config = dict(
    n_kv_head=8,
    vocab_size=8192,
    activation='gelu',
    attn_scale=0.177,
    parallel_block=False,
    init_std_qkv=0.0312,
    lr=0.00132,
    lr_mult_up=0.756,
    warmup_steps=223,
    schedule='cos',
    batch_tokens=[32768, 65536, 131072],
    doc_mask=True,
    steps=6115,
)
Each number is 128 + 32 x the weight over its row's rms, rounded and kept within 0 to 255. Layers, rows and columns count from 0. Numbers have three digits each. The size before them is the row's rms in percent of the matrix's.

# layer 2 attention value, 256x256, rms 0.0415, rows 179-191, columns 0-255
105:161140094133128112071126131163138175103135135140135094136121117023180130164095137109159112128092135119141156142154129169121117116126138117119132120143158083046154099092100106112144096134126121158123122081158071074184143122101121110191169126151102100128113077200113114137097149039152130069085158135047108110127141059167163208193136091092043158160167163125069123089173123098115173099098115116135085128122119095089124228092125173116118108129122140131145112140093181169091120129129102159114089164104108109125151135146156104099139108103137119110123127079179190126155127130120115171128043132081127116132135158105114134093138184150086139076137151103029157148139078075133120129138140101074133157183163164088154122099171123184115091128111149132138118139100121145118104152104125
097:148133083165070105110166141128111176121105139092111116115141072118147170104166104119141139207137108129166132202118137123123188139102141177085107171177092135168115142133154087179165094136131184145126126073159127147165145121113127126110149150119081150129131160193116113102109128110107109142050156115092141130133144096196138078162101118172116214172136130131087116076144138075097172146137167154196137143170068123071141150185130139125129137157114089129145085101217120167145123153065140121122175120140135144106128116173133097161128092117182143067131145163154112145154137168215129058170110083138127149207179131134116134150124097125059122064125137212120145136152124130114118155134098120155147155087105168134152108149142108125124096070061106182188124086150103107134127133099083
106:128105180144155095169122149120187017127118122154127171054146096160113029127156119124121148100129102185098092123100174101157061147172141162155116162172143194167104088089131116133105201135139134129123111145082157118132141127077117106128047094152177133122129134137102125089162161160131144158141135116174135152177138173087122095089167131124144089081095146102147153169116187119127134185123036134173142112115129109132144090159127106193135134108140131118165098081107089061139165071150130121069135139185133163169111151096096133149116147137134116125109071167122116144089108128059190140117158137138196106098089106098167152129159078104168105184155135125169110109155173146125135138108088139102161117133129092154090141140060166127115123130177119120108121140175062137128169138130190
103:177188160115155086156113114103131111102123123070102092147108134144160098137176116138140120090095120149186052146151181124120006161119094095119123136136137146143121035088183123119091069137105128158123100120092152113111110123177130164109138145245132149132120153102095132226109117160054164132127067127118132038139109149113183071099135103183094129107078183125126201140141150171126120103103133144080083160130085114155132135155127137135120143117120128108142198154143151092135163120120089119119124102173117139150125171111168086147144099116105145117165063078141138117073165131107157078163156072074123084105149170120124116120137132123160091143112145085151118111139155128143151130075148189099105129144124148106067149130143169113128134094177125153111094156156137087190137139106161
112:167132123143099111141108145131148186128115145064144125147167106136083160048169125138142107188133112129058108190134083140130180127115139110103132133125120098120114185188139088147127110114136055100136145101134147187140131151130102137120100144063093153123137154130094108102118140116094142174034166124104142114126155132120116070136115118111108183177182135146121094126131114113099142215160161141195123095144094144097154095117123176115119140155082090129162098105139099179120157142155111121130180152079133132147139017127155097152122126141124154128118134107158132122084097133132113006102129124167170165216185125151148119096147086104098136101144099169138129109114136175120113162171100106237144159091092148080127130169139135147150095141103130169183117043149132139077077121127106
084:078086126082154152077128151129142031113132116106168132072135131129174053186119131124134101104118163171178123083134137122159130125096170139134163105154198149146139124088130100127168153078149113169090135140120135088208134110056105112206143119123143101158143139116149091080136109144156119108126101087138075123164131125123148153136121131120131087135084157071092107124124128143121143123112051174129107134083114119143182161070133085182104117097142193147137120100081158103136116050208131123063087138176163064139149185094112147117165191108133137103134096126136082150100117172103159205121151153163166145083114121099094163131096118146156131150131186101098120147157106109134131169112125131047173131185122117112130137100085099126095121105103065083079138144174062113165141120112158
103:152174163161100151136091131125133164114120134079103087133153115155102156126134119134119131147127130135114108218098096123140235152110114127125118131081096139058122197151154158156120097146078094092123156159152159168094138137154104090140102133083121157120080126164150136149139112139089150188070074127121144090121120138083184047106115160121149164190106113100139137122111124159090116071067159139189145082124071157143146050137152138164117165153089109117105100109109134202131135151151126131122124113085137155127143075111158109194134131153124132120142100129117117135114126131070114000104154129088142152179170108153115109158131104188174154127124141126136131123120185138071140137156118165211100104132072098106104134103137157145102080049130159163137143079125152091165057115192141
139:094143084120111093116139076146154151075127126103120095120147115144135123146125128120143148204116135125138166156133112166115171117098163161140123133132128110128110113154111133139143118135136193133128154101161064125166135130114163130153130083087082107130135096218179144050136143063160103097054170117090103193123176116120147143168132108123045121151201107133101161131171129110095179165172129148148097157166151099053135217131130154101121099130166125133111061119129162200122053146101087118117165184115132111101121100154108184112081134078148118091102232147148146112192108139137101125136081163117129127175196121098118124119101120071096112088172132145086119137154066087116134143136088114111171138122169145090185075117153064132126151134110177189134141110111123147135149109072102
084:126148147066162094096129103153138127122149150160086127123103133134199110163107119115123131122115142114117107124160127175121083139137141116168120154122167158110123023115125111124141130132104158196111090139134138080221119072062153147194143122170151112126128086153121114131121128117157091074165130128063119107131091113172147170143137135109048120132130146140123141105167118149114139135095117134132084126118144075125116202171108122117110144079153187135158105126116149110128119090200138157109101174151129094136128132149116139123125140095152116161108142085162155135109142103129107255102077165155157093121156165121138157078144168137117140051109165063077136137151067053152122114136105076000142152164182138105152110078116131132146157106146124104126104141173104145155139145082124
148:122146075165106087101122081153159179099139133125114119130115108135120132152121082122129111228124129129129138167175118153119162118103152134141134098136135097082135101128138114151150087138123139173109151096175060149180163114095157115186146118123087116120156127177146144074142127048162108044037185096060107154135179131147145164183124092114069193160142127165112143107184098084117172153121138123146098157161143123067135221129156134146112100135175108110126091109116149189097100148081098124119147170133125106080132099172126141119106122061125124135127202126159182115140110125153106139131085129097115139181183147104121150110123147103062114057140125137080126112162056093102111140144107128089128144111149192086195076097166087145132129116129185198155148136112114140149094143076103
085:175126158140157131149113162121096063158112119170089168111145099126139063133097129120139130073070114166121083110089168104117109158129128120145143163134146168144098166120117115084124198100153113162139093170102142079091124133107065140093135143170178143135117126115139106128108122169189136158212107131168153112192096140097117125125102177133157098058135137143102160113124194131158101145112057140139182091090125132153091109150061115141170166133048173118153159151113099097128100114178167136144116090182146143153117179045152132137125146166110122128139075151146138161132094113063209146151171132126134075058080140133122155150134092146149129188107164124138093118124121096105141118110136162070123066162111064184078150139073159093118135110117124070126137157192136129110142151142225
081:168109120167170153163095147115151036128125093189120145075151106136165062127125060146161153098033124144102146109091183153156120136150142135144108115125178179147139063122145149132109144125117206124119103158083169093132104099075097113140139140121208170156117092093140140115113153118148101127166113155128147129192097115129139105122143176165165079151094148129102176175151166174138164139087031112129131110105118129154103106137102075142162128086056146135173133157102080130151113068139164117102114128162107154126124160061089115155170171124119131132097094172086173127120128120058160172142115108146146103110105143077190143136115094147170124144100220106137129115134117128085164175061130129083148131154119135147138118087133195088141121056111177077123142155135079115134136111141171
100:123098132079096157071113164163140089106157068136117145079102153128164095139110095170098087104147153093162130159132095148118137077088129124121121118143121128152186081072187069123117153073129122159080106145139117102209131147085115121190136171170163116165133147151144106118150115132118167071139132101111071108136111105133131134135106134153159153149104138077114129138117156126125156077057033186135122130097087126132132127134080126178110149084135166057121129105102166110132128107219131194053087139160133071138179112161095109126131145144081142115090044113137107164099122135164183221099102140168155178099102138114078146113123114172102136060089218121113170133122110074126119122109132121069156110174099142128143135143141132142090115079089100103093110129145070107129163142124130
# layer 2 attention output (transposed), 256x256, rms 0.0371, rows 179-191, columns 0-255
098:083094145121121124157116164068105123115161114107162141127116105110132112103134129180063096129141128152080104107142122057106148072179147127110149179129107126123104135130104158149093086091111136154083135109117105150138143142164120122146141126148147172255148121120106086159117037207111121161164075081103093164120102166090114062161128099127183115108136061084118122177154131107172136074111163118112145135139082104132095084073074149131069141111159133150149155101133164088154141120149102122140147175130118154100167096132139077151150125144136110126108137114120156170160093116132090101159150088105164135138151141180144140131152066146187200115073072145173098124136141135172113157104073154089114093112099107157136127115196130123136137095085153134152124168115161118103187128167172
100:106117139101159142133081164116113150124154150094135135170118177115122170061119169131096157153137161134085135093126100096077144044193112124122165189113099104112103145125110128131109136083146144157028104096082132158154117120233099164139138089150149127203133141109090102137128081191100140140142086058077104164109129152100139132155087137060166060100194103087127126150129102140145102108120197068066138145151156115178122072114113142154142112088150182180138169087130133110125130074162123116141082183086108136133154114151138084165136112140111129136142146113127137121098113053110089123118148079107156170129077112144125142129173106158171166135099121119194136154106096102146122099130113147122112110134118097105129148105204117106137165145107157108124086142119197152144177167186215
110:135145116140155148097101103127157141135104107147141118020144120133136056161151112209162041108137127124140128133122122165240132140096124120136120110119170142129146130067151124122171137145123117126058109160128140107134121135073149092131119144114117127000119126114109153119130219118133127104112126173138092095197134127141121141120172151141106129158119137139146117126111119137149138129117000195124141133147126162141216156133048125177180130136138126089133137117133120155117126124111125136080118107133113129137218119094135175125107200125149144122105132127111125125139131172136188132114110156128203141151127124123129136130129142125115096128123156147102159108156133144107142135130165129140110149120136150114141149154080120122061094127142133138135124114115111098129105116110132
105:139130143144114126102184092164106151117110132174084121075114170143116126124107102205143060142170149155103145112091072189088142146111125103131099144104112147105131153186122104098107126121139140137166103149130116094127165156090128119130094189108145127214108118145151165108133056073147092160122131175173159103093160140198101153104109127125107180116118136133089121073064129186103135207124107165207097086103130164146135143114096119121124157144062141131130014115145130142110101160130123080157104097115149112118159101144162200144146131103089149143125180143140083071085093193161176205128135164166077107116123171100123108162140127110095069112146122166121075152143123132079134137149144114159158178153158144147153073089164137068095154158130107080165150097096128121102093068127103
119:108130157147133131148110208132099110148146163102155124174109128118109180122123150093099177139187113135136134062128139088127126082196174155140117166132118158104106154079127097140129092112141146166058088081115134176132116112212118155125146102154106120109148144115123130115151151189086131107138103035095091183134117142118160147181105099101154100105196103076144151133149150114122122008125152058093138148138149155158083104148106133155146142097176182169121171095119134112138086093135175140131090164122112150123156138139137105145135099118110096119151132101121134135124103061127085112138133120064183191122108128157137170188128095158136122158098120126187130118104083066179075090143073151070048065131129127108140150118172150090129144106099123080096118156134150154130225136164174
106:138123132120131130088119121108143139129123104140126139013126110134129018132126127255118000133115133117119113149135145152129118117103106138122144135126115126133137119062164136127095144106133131112000143172152130134132092189110140116123122191128126145209141121134105126128121112139122129103156138129132056120180132128124111126126115145147111135140117133078129119145113135113125126144114000200131145134151092135133185130134056131152127130131151103062144127112123128123137135136101093133097151131127127125135254111130129142133110190135125146124092117126117143150156144141115173124115120118139229149153118142161128121094143130157123132122110133153137172153127138141137090126132160120131126131127100149122127150157162112120008118132142149147130119116128126105133127146121140
102:147127158155111109104118180137114086139104157122121108155103169162114177128119105194108156142147144155206111109153163138046108106169098156106115160109112153125100106171141085087082123108145126155071068093104129117129119139151159106095142134140122123241150126110140168072165112123120134080135166029144113130060135116147097145135053115132133102076153159122079142121071141154049105116197129123143095092123211185200116153183115104101153155142128146198128124116109122129157116172110158080140128097122161081140131146128122149115139139113098157088154115152168103111100113077170130208151115146162135155101130098095162098186139150112114045160148166115195121111128074084096116115132130125125150134151142136104105133137173097069109122157127076063109095084139133174166149107117085
148:095130115067175136128098150111112128116151148085143131154149114126137164083132145077133172125114145115112109126146116062194163070205129111162170133151113088155119152097119144157109127123130104141082132141092136152116103086173114143157157050126178135066121155110072073162136155203110130143156087049110125156114109138084129087141156144087149092126161089131146110141154129110165126060130159080055136145162122080132142073097125134184105099089151136149158200111113118126142163088137122174143125175108084145121130131144107031136114124149185128126119096118103167171175141080132092077086136059109193164149098112200133161081150113156160210127089110115159128096117120123164118120104134131140081083107090109133118163118129109174161123113100155118116110165146170123153182199190197
079:108136123138149134113125100102159165120158070120145148047121102096133073136151123218116027105107131120097123136158109069218139118125157087123157117143166124155157160086110166167099094127116094128093170163117091131104149132119146084122138142118132183180133129108099116198116119160130118155133104101142086108174136178108130089146175121156135122147120087073124117145145128136181168084101040176105129134149077138107164108066055132151117127135162095065141149129129120127136159117116071135078165157125119187088201098111125119121119174163144111128102126118086168180205137172138147070123135103084210088139130145173106136113131068140152196104072079169134120091127170139153162175081133160125098080109095153149127131142143135163097098098116184163144148143106142096082155146149169
155:079123122074160127149099177086109125106155138074133123138136119106133149089119145122096159129119142133104119114129115072161175057218128133139169177143112117131097152115106150149112120101123139141069129116097134150124106095182100136154161061125163158142135153127081080162141102194107125176166072048096109168103101148080132074150140137094161077113175078114127106152141122122181136061109164097067135143163109088136125075084111142161098116088149138156156164104123143110137159085150119145138114200104099151114142124149133030164136119164164131123124099121116169159168111093125093081116144047091173150137107117181152153098159066140181228133080091131167112113112116120161136142108089148130103082121096103135120153118156102140163144104083147119116111168136174133134200176202198
105:136124127156119133094134102135170135137111101149145138006134130138126034158147123255152000122168132129133123141119118175163124150082132147120124125111141151138161104070149118127150143132125126109064120152142151119134114163083167103141091183121106132099125114122119141107115159091137128088109143183139080117198148128140124145113166139163106148155106141102154123126119108124132131165109000209142124147126118137137201152135073127156154134139131110053112110116149128135113124140119115120075124102132114110135231121111135188122133193115126143137103143132123109108101136177125175141122117171145216140156133142115116108134109153118105094115145133136102169148153132151098118145150146113132137184137141148125134119137107135119034109144163121142130117097118103089123091122095107
106:123144117130138123100132098133153140125113111126142136000128124129130035155150123255142000122145147122130118161133140131177117141111111138107142127114147139128120132042145123128138148118144089112037127149122128116137122158117167108135109171114103127101118132125106123114133169120137126109118132137142072115207143128120110149120155144136110136141114130099141105125115122120139130151116000215126121132146113142128215149122074121175159126139164119055121119113146123137118135133146108138082132120129130118132236131117125164132098192134130141133130118145128123130132147183141185136113133142147233140141142112145113124120129144113119110133137136146133170128128145129115116138153138124140115130121120137119113155162112093133021118155141119140118108116131127102135114133106139
108:131133118149122143106139111109134135128132111128138153023114106116129044142138135255103000144130136128115127128161139150082120110094116139120134134114117115121125127060140141158085125102133120110004162144130134150137107180128137113126118200125116142255134118140114118124113076151128137119131129117121047138200122143109126140125102128134130123136126131051119122141135138123114126147121043188126124122162103128135166138117058134143107136139147114066132125102128122132127137136098100128105140137124150141139243116127141136131113182141107139130122133126123130154149130137097156126127137123123224139133143134156123134117144124141128138138109109150132174169127125135136100140132136134129122131124097141100113130126176104114025135138118137132145134112122140123129126146104137
# layer 2 attention query, 256x256, rms 0.0385, rows 192-206, columns 0-255
073:155088180174101161185128163086184169085134116177089168145131143174154156161131081112182158130107134133114150159114141161156074137130154130111048150165158140124165095085114124156129100134137139145102038136155199095126145137139173049130217147164116118157117131127150046109155132169112103148103156169114142112076091142127158100123127140082127117110158095114126154145152077184154177083084137091127114127120151114128151124117119112128141103111165159132177178143146059113173216144122109131169099100181112142104122168083148184117126208154125108116139096178096131098123153136140157118107157144128135122135117059128167130173139109198068114089107117092161192142133134158059110112076107148179113152148063109151112118109122096128115067159176084090118120145107151098175131123166160
102:139123117094118113065164124115106150137155141116127104142102116151151108157107151196046054139105176109137144158212088148070115084135133158153119157149067076129165162094172126106100107033149146108065139080146139148139119174130078157177133185137109141206152112155133114132158037113129170106146177038097109166145117111112133163112100142076129148105107140075073132120153141093066117157137160113130083170123162111114087144140108143103129099158126143132106097139111158089110104163097130161124137145106118095114157135211104059112138120116079092119120113136108135163142099127102112149115127094077147142140095142168095103106084116157124158145126081061111184175101094109194088093184154124135066131179114119085129119129193142116121151176137156119104172125154156177151144191122134
094:096107157116145144114144128131120146115124140126136133103134164117135126145146121149096145107152203053146182183127132058130152107159172132124206149122140140101147078171139175172176122167160102109124112126138149129165130127112148093145165123106163129115064099076173157149181137142096129117187073123105132106161128126103141181121124110164124092151131118098155150124091134159139125104096126108144128134111139110161191126148148090168160077132140116106121038125156124132110233113135080135095118128118135093178120138143088028132060128130142167163140125127185096134168167082157108151134140094140141126116088115207091115100138179163194127110092140121124199107154119146079163114114089154081115102113085194127114162120117136130135051073009163097110110157134128074111046137164111
078:124072158155126155183106106069089154065142137137132104188081138117142099169159155101074119100156096136128139156135092173132085140120101085114131144180131136176118100105117099114145140118115158153113141078128168117168113059151151104138174164226130173153179120177107135171134123127124129121147205143113106093142058125143077107134178146085126129083138060173132128176170105116167169098170122121094118066098175209170084151125146099131082132133153155137150156127108161129154167137112091120110091103058125083091146150080140107105142087139114073094103131168101107104065142173151095175188123133174112124110116146149172113162169090176152117124096115146132176112145136129137037132086109105126107175168087121134097172149123121084092146204104124142109125082160139191140138161132076
088:136131111125105167193082118149146102119078169126150116127140123089097151145130109080188185124151095136128109124102158117197122113152123114146094092100172153130125154128075132182145118151114136209157159143141121080149161083089144105121120064096134106050110131109122132128115126116194047151123146173163154126142129125138159139127147102138188152139113089185189080095083122149189148107116052127136158089103042124143144099129126122118129111160129082110114122145139108188130089146167141136117145098139139159124109137133138177121082166142129138139143125106120108110119148091168125099166150197142076082124164092134123193084165120155115156184130144137131151036142121140065193123163092146159126093118198068094187126166124152137161060103129057129140166177100066124083106052141133
111:158116138117145152116114108105121130138102087094162119059141117112138040145129144247101000125154139135113122145122121120161145076109080141122124156137148132145151136062105108123120108080127101106041131163130134123153134180111122107151119206157120167128146117153079125103128092190123136107137130111114049128198113126102132137134101144145146160161099102069119101128127160119108116129109003171111151169143101129126185103093058125175144122149176106058118122100174112109145112140131100146058135100146135126153233100118145128122116187151130135150101111140138133159147128157113175091141132141105236141147124150122116117137148115157130113114126131140158174147128135143112112134138165113128080107147109119123116142139147080136021131124115136118137134121137117064150145145123143
090:153077144068121127149103096151065170128097167063158054183107130117132144132124173133173109168213133180130107102179112159150028120139111088111130167155117084107116132134096126132115101112128128118096092101152031156138151112155112202086048143149096141117170114162088229116086129144139122105095158143104132141106049064164118115136162139123119134148110073098148186117115091136108088160144114121115152113101130154114127173096090174117106143152148148157204194125159145115148134101175110175122082140150135176129163147163149108170090110126146116121084121084168138137107104160109145113151178174136114163131133145108090095142175123124103152144167163117162163148113111140154114160133159058099089195150170068097114152134108167148126137140095078182137106109074138150092153126128116
086:113130132140139098175144192107112121119140172117088161086178080136122121142086101094187167131080126152101152114110149159114137157164102080090143103120105158136109152188126128136184108168157130138140101140118177120102037130139133125122149111036148106124155168148198049138085134141125115145137085162173152112131135133114128141117109145153095097130134194151090130089136166185143112100109157096158127101074148068127148133168165122155136104069083140158158079132128060165124198124153135102143087140148185117163059137085119175129197141113139177051161124174130110118110168093190146103142148113146115079126199158118120135152137134134131160057106135082142137128129153131146139130103080122122200121092182196144163146154123141159193105087129150086138148127164103131062128072112059
113:131128157155174139138115135139146123127087087109153118026149133102143042155153160154155035093139112131145115150133084118255130117169134120128084147135169115149143107061116110148164149135131104121069092155125129112160114123088133071130102128139154147045124128096080149144124214149150117127141112143123065103198103150109118102105194153172106137138098136112160111140105121141180141117154000172112128126161109143153166130092063147204169106127164153077124127089155114125164104098166101150089129101156113154133202127104147137163083146122181157131107068112123127157126151182110181113128137149152178147134129122093163154124144148116133098129099152145153129069169133118098138128119139138114087150118119118132142169150084109110056097117074102128164104144131095094124146088111150
069:151087133169147149112127171141128096113155095120110148110139185079137053105177086078131098079161079059059115128141117103152094105102113087149135147116114119100094123130183108120148170138128098073119133193115197143113090111106115108105083113197152192118135152126191156199142175106105120131190131145175120137182103091092102156134172149103092122111179160127130155095113137122135150133113150167164048126146150173149121168156135056142112117086101177124163217135132133085148130105102074167163107108106103101126147169150166062122142100127157091082112116187107164137104105160143113176126104127137157136159090143158100091159145146152165107104101137098147130173151135096146116087115166068126156162104134109148137147131134124139151180142108133124107134114179116040123212147040077
074:103105089110132179126144168134143077150123118130116151106136136171125148167175095131085085148119112119156173172135149091094150135141105125146144163085220081145136157135172193167197133131207152123093104152144149087145172115117145132093186129089125173128109100114124107071171120119135037156192080135104153206134125232138103140115159170118138173117160176110086157140105117117099145123106156098118157127173131095109168129151119113129123078100130104079126088171100098101164119087125116136066136158102131090110108117130076093151116115160155137161098118124154117135158150040120097107088110086136122115172029105196126101119155150159117115137117122121113132115102076167117092126154139186116132140114063144080171133120162057109142141130098194160126101103119142158143063197090105
085:107153045118141117137134162102182073168142126156091208046167071159106135148092112178114128099088170098156122138095165127131135152122149086145152142094099150148127110152154199135137122143132141145127186144143113168113098145105112073155202047044133079115130187116131128092094154124085142106143114115106132125180168136132123065173113088140155094128128165138091124127129151154146170164119067116087151144100133117120149116148155158112199089096108081157088050132060089141152088139130161111094139164136147101110106130107102177162103149078114106094163149143139157140111149094162123077114071079151163102137185202155099133094151116153087143108059141105121098120152095116118097160135081126134160127152134116096138144169119124106116124046136150174208160134187107148109056124129130
081:176146072155099110155145114134175095123109101225136150159139122123106169148152165105120124175119125122100148117120142214127182164150079144179105073138212079156114161139174129152124128160082145147132115109132112112101162147069125066104145110159133095157178102138154105135148124174054108169042172126129110101115149127167129129122116104111145106127127088181112120158189102142123129151122135130126118077122147076147161108154153146082101195111164129132122159132154116033138174167118133104121140131121150138085099137151100230104231129103147134105158124147095090149173139155132157143084092153102126108134185092156147143145096136137130144156150160202066049133137142170124155124084117180167081086121118096093091085124142133127130137181196146094125121115193151147148160141137127
074:120108102095134119136128142115107124101146161162134100096093168081101133137178132130166127144148164115086143113195153094171061103106126089097185128165051147151114167118074165129133144152143057134079182144161092218113130170165111170177124111178123163123157118102106159126000100116186111098150078105116156087150140122091128153172099115146125135151117079078099118105108122108142116161136119097125144081142144073129097130154156137084147095143114154138149069144122103178066117243159069167130132126155138120158142150130171132148082224067148168143130129109155118089133117109038125113079077157143155112127158141153123095119167135123092130149131148148130151171127116115131085123113088095099137141159135124137131136119135139112110101097092199169112107105124159088064138092117123
097:139167156134128148126084085161120152083099125098142127141127146103120127107161082117198161110147088161161110084111119131183102177133147125104059147160142138111087123121081074156140129157070111154139124100119112094174184106146181144112065126146145122046089095114086179143098222113155105133089157173125097116119111119155120128130150183158148144170143078156172150145096080122138151106126110181107145085150078155130137158093116162121129149142130119122170183102195122144125095100157122122123133129124098186119159158109164177152078124107173091130131169095124108118101130223119167104148149184174078177174156174090187119118188106135104108159134146156157134075123165129063141177125136123127104195132163115128188162118062121125140090106115056181152072094083115123119090095098182
# layer 2 attention key, 256x256, rms 0.037, rows 192-205, columns 0-255
080:166182126124114129136140195151158104136122132163084194118115064086177164153092099132097164139145135149137127121107047121120171096095157053074129088162230090154092169115050116148138181086119078111126111134158129131140092139104117130102158122170162169166123155142131053070138110136149143154110120088178091144097113141118160120145135124102066117177171096150120147140088121092120219182104126116147117114145183086169172138168176086161105189132166136107125170152203142117121152081163105130094111139158117096182130127148112057144096143080101157113125095137126101161106120098104097113149059155050168141104143169100116160123135090117078176080138115154152089088128172123088158094104081127156125151114158128143139140130106066133161142162121097134145099115144101156127175130148158
104:128155127105152128146151113092053122164110140135117149179162127158140147094087132130145113126128116119171056104085158069066115150199097125112130185171103159139065137155139145121081052162111099116193089117143147128066115147108124168111061146175116132226095137152148137159110065153155162151109131153081194110094075138162068079107158155094134108082130131111108147123068185140157123156104161093175131121116155093139120089176146142117098163117116115131173123133135127138123158163103140088205137059130133130140113129091130114118144113163049138084141090097097101146073141098119076133107190082138135113109140094191169104110176045108155165181107123121169124139125161147145096163119049161126161115168188075139113144162120107129173122125140086131115136119123077148097135115141138
092:079062146128124121094054136135083121165110142123145124119071125195126076148101095137080162165147100107210126167067145059159099147077149114124206096144149109139096120112119154095173131099132138131121040122195173158117130127162100143197099150139110136113126129177123107094178148091149116135162143113038107121108179139125120119115102124108123139104131108197112102128132096121171078171110105107141130157116100165102095078149079203132133179192105110115098187129166177081164153130083122143138166153110102173082134123119128107131158142152097055113118157139149146159112176151086126181096147140132131106130108096179141109130135156147075099113101143122175083039135128136132141137161079170109140150093119125153172183122100081093139108148151082127162094161114111110182138096197137
084:166179108102107137092124170108123098148160126181099128145145172123136123133129124123084121109125149084106120108160057141126113097120158082126164090111124159162095115137140106193072121165082141123137105118146186177154122120128182089189117148159115088147139122172178042104134124122173089137156150096064073093082001123104181129151091093084145068151115116121151128172090124174120102106126162124167181151080137064094187107158123145154115149082086139114144099131185112121080114108153029117103147130121158132121114100105199116127167163148162114108099061160137067149124103150123117142151085137161128147148174204113127054160133124088194120106091149117144144134153115119156142166121128106137125141135120117177152219167126138138137128088147099167137138102131085107085157148098112
094:107163111156114131165172100175201121090169170125119130100100080085135095158195173133139137129135094146099162113204109145188180126100132142162139125059116060131182142114130133075174122102178151118059162119153120163090148153139129039102129095106110124068112154093119147096101155144089147170132119156187082134155214104084134144123150125161101075162110130151191103141158107116136110168158104136097092119122137201121220156087142096148120103147134123129095151153133162129135096125155144165124122186101117113090101134127148160113128083058161124150173154169190133055166115163116117098098103163098147137119151152125071187159117178064085148132153142115144118080088102136128123076149146106140106128109091132097114106110121142102095214109128150130103097164103157085187139127145123
118:107156130186106110147114135121117172114132206100120161176077174097165135080095146110094088116154117110129141113116139100090125130119111099087077180127126136066098172127143082120127083138187134143146106072167083100147158143142119171136113201142091141124143113116120156154119097139122119109122181189112105147091088109124080208135155136098107198152131111127145135095054117166133117163143163101181129103135128114151083151094117122066153142212113070125162139145144208068107138134076112140185142119054094077120155087136112062088125123163059173136115158157139123135163115138187138155156179046162121108096163135156153096108180127140130119142129132137103128162143164155147135035144134131102086063056158157096148132140166130190113139124102122076140117147138102099075139123123113
093:154197119133103178100159158123098124117142130091095116124094135109095115149136072082146160148163137154128107145194125161155120112138122127180115156139105129127128134128132084051112095150159139192100165133115085111111163174153172122066164120143152121086074165123131163088163131151098198151112093095197097167127085140135098143118197128161135128121094115112145073145141109161148189126109129120127098106077120111058136120102078079155070084068134088084093132136091122219125127120115131090131082141124141076143131128100138156139124116094063151126104091148190100102138182109124109110103186076097130147131110111124092155150070111079103093186124141137153147151192150139115082141132204177020140131117084120125124101135125095156109122153103130192167112203151081171185136125129164
085:157077135124119164139088151127158115086118161171186162103082082084109082100150141105167146161118162154180148154153119175144069131093133085236177071111158094142144114110099154166150159151144159152137131131071150105121078119113141085140160078140141108092133117152071078082159123127187116120071129079129164081126157123133127141142079101148104119105143130170126054094194116110134134113103143136082096140146097087135106148148125093112124141102126128109099148165138100189154173144152100121091113121155083139149116109100097233126198107112163097124150130101148103130113137145124158118131077173141125122171131187142144153114089212141132180061149123138119116085148128115110161123087133152204125184079123173134169125142107133098139150194126135107070119182184128145147210152127067
126:089112140183124160119103161178156159065149155094125154127107149146139117118131134159073098149183164103093182125176068122144149102053114133060144186080155116074159097110100117164152145118172120136071108143113091112163132144121087076162146176120064133071134115123127153136116152159133120085130152139176031166144102120114122211168147102160120125171123091108165069137133113131131115163140114129143130129149122183119150169083067140128182141174119111107061165121157188083102088115142095121095148160106131061128164075171154109095118172150158151133100155130130127118157095194116119142165128103128127167108120179082096124125151138116096077085100151159105124148142113189117127094134208123085081101053116182095140115128151120137072142140105184136180109160127135041114106141135126
081:143133133085136118089130166185074166100098102191087142106102201164126105129083079115122156100137127134102139169112106118157151162095101098124116109059093152089111076148117171142166133114131128219117106134124199177161108127130127172138158178159163062083112124156117074096152150143155070075118092090046137144126097186152080127136123163097211127126155128106119127126141119184137111128129142144143123178126136152154128134141097142104137119106106140098109134085149143201133165123128074115127129128143146167173133106137141169120202166103123096142130126093130064185130140117133125160133099161156123121100145125164169069100129145179141096110114136132119219115121164135120089118083134071130082121060115175133082166126125164118137155146143168180186215099149115158066170143044126
084:049155186108147125124121111136126162159103075133146129152151171144133121151142113175124131130170142060174137082118150086136124054126140088136120184115117156146138125113121101184117124093132125078163133145149183123100111082135112126114095126146132158149154060200116128082168134141128125185124136171006163117167089104175087136141138114120133132153122105133116138125077132093137114095178114104142099145177100157145106108168098133110133148167074092137140097138167123090147139162079134113163181108093072163116077114188122085127131125126162149113067157104122141136114127137087110175117199154120133140143160111185144215100119131142145008123141133081118104125085154188087178122098150171187173115144123092083099093097133125117136124076107104045088120092093116116147160147170181
090:075104119159124088183064142121179114102083155110138135139111126136084142147137194175123160167107101119183130098118116155101136133075106156133172133099120143080117178127141104163157169120120173104184098112096146115097129107098025055189100108137081138084137090139107145117108118164164089146073158131110111103159167160130132158071153097134103046143161125168131098089142119219125126191113109137180161102108132144159129099110115185127140124141121131125132116104117149061140142084119134120124109134125123159050135118073185104102186144151198141099148146115110095126108095204159146193121132087092122141096175102161138126164172135069143133108120179109095110126068100106155134136135138127178149137114157136150150082146101104109106067191151199096144115133097158130210090101165114
083:184070107161116093105172100059127152127155142140134136145163145083132122113146178096118112103082107149136135141150109181144116100148102143134121138180099106153184128102128118104121107154094197081110194122126109138153152093137135132101109095151119171168200104127071112141087107109108105102103142098152117132120053118156135079119131156140087153132161114156095132133075128105109193118094154167081158154160140103080156149203124104112128064094153112107178114148133092084144113131140119169128057151106130155114125168103106067140128137106099134146188118161066204151103152131167144072150090138133152141141113101141139143162146159143123108159215082077136121179082151100122153131079088141226105165245131110114169091123104127120119084170122091037106093088145125099099110101107118
078:139093187103145111150126100147123130074134106118161139147120067197103142151154165133157130158139143153093094122080108103121124142112159104171207129028163115119092111111130174148105112142119160198114162151190132103108176132159143141161082155157120150143162094104071159101160134121157148110110181126150107136117145139071104151093119107140154114154174186112189093132132081175128154125154106151096177096102088128115107078057143153134195144158113071133122102134160143128146119165101092182165146114152114111135158141126128158133191055101092075131121101136122173100093119213139114088128149126203121151163141112160115067049081122147187116086102190097105151128126181149172085127108159157121124119068170141107130144137128131130155126200176114207181137134100099168119093123131160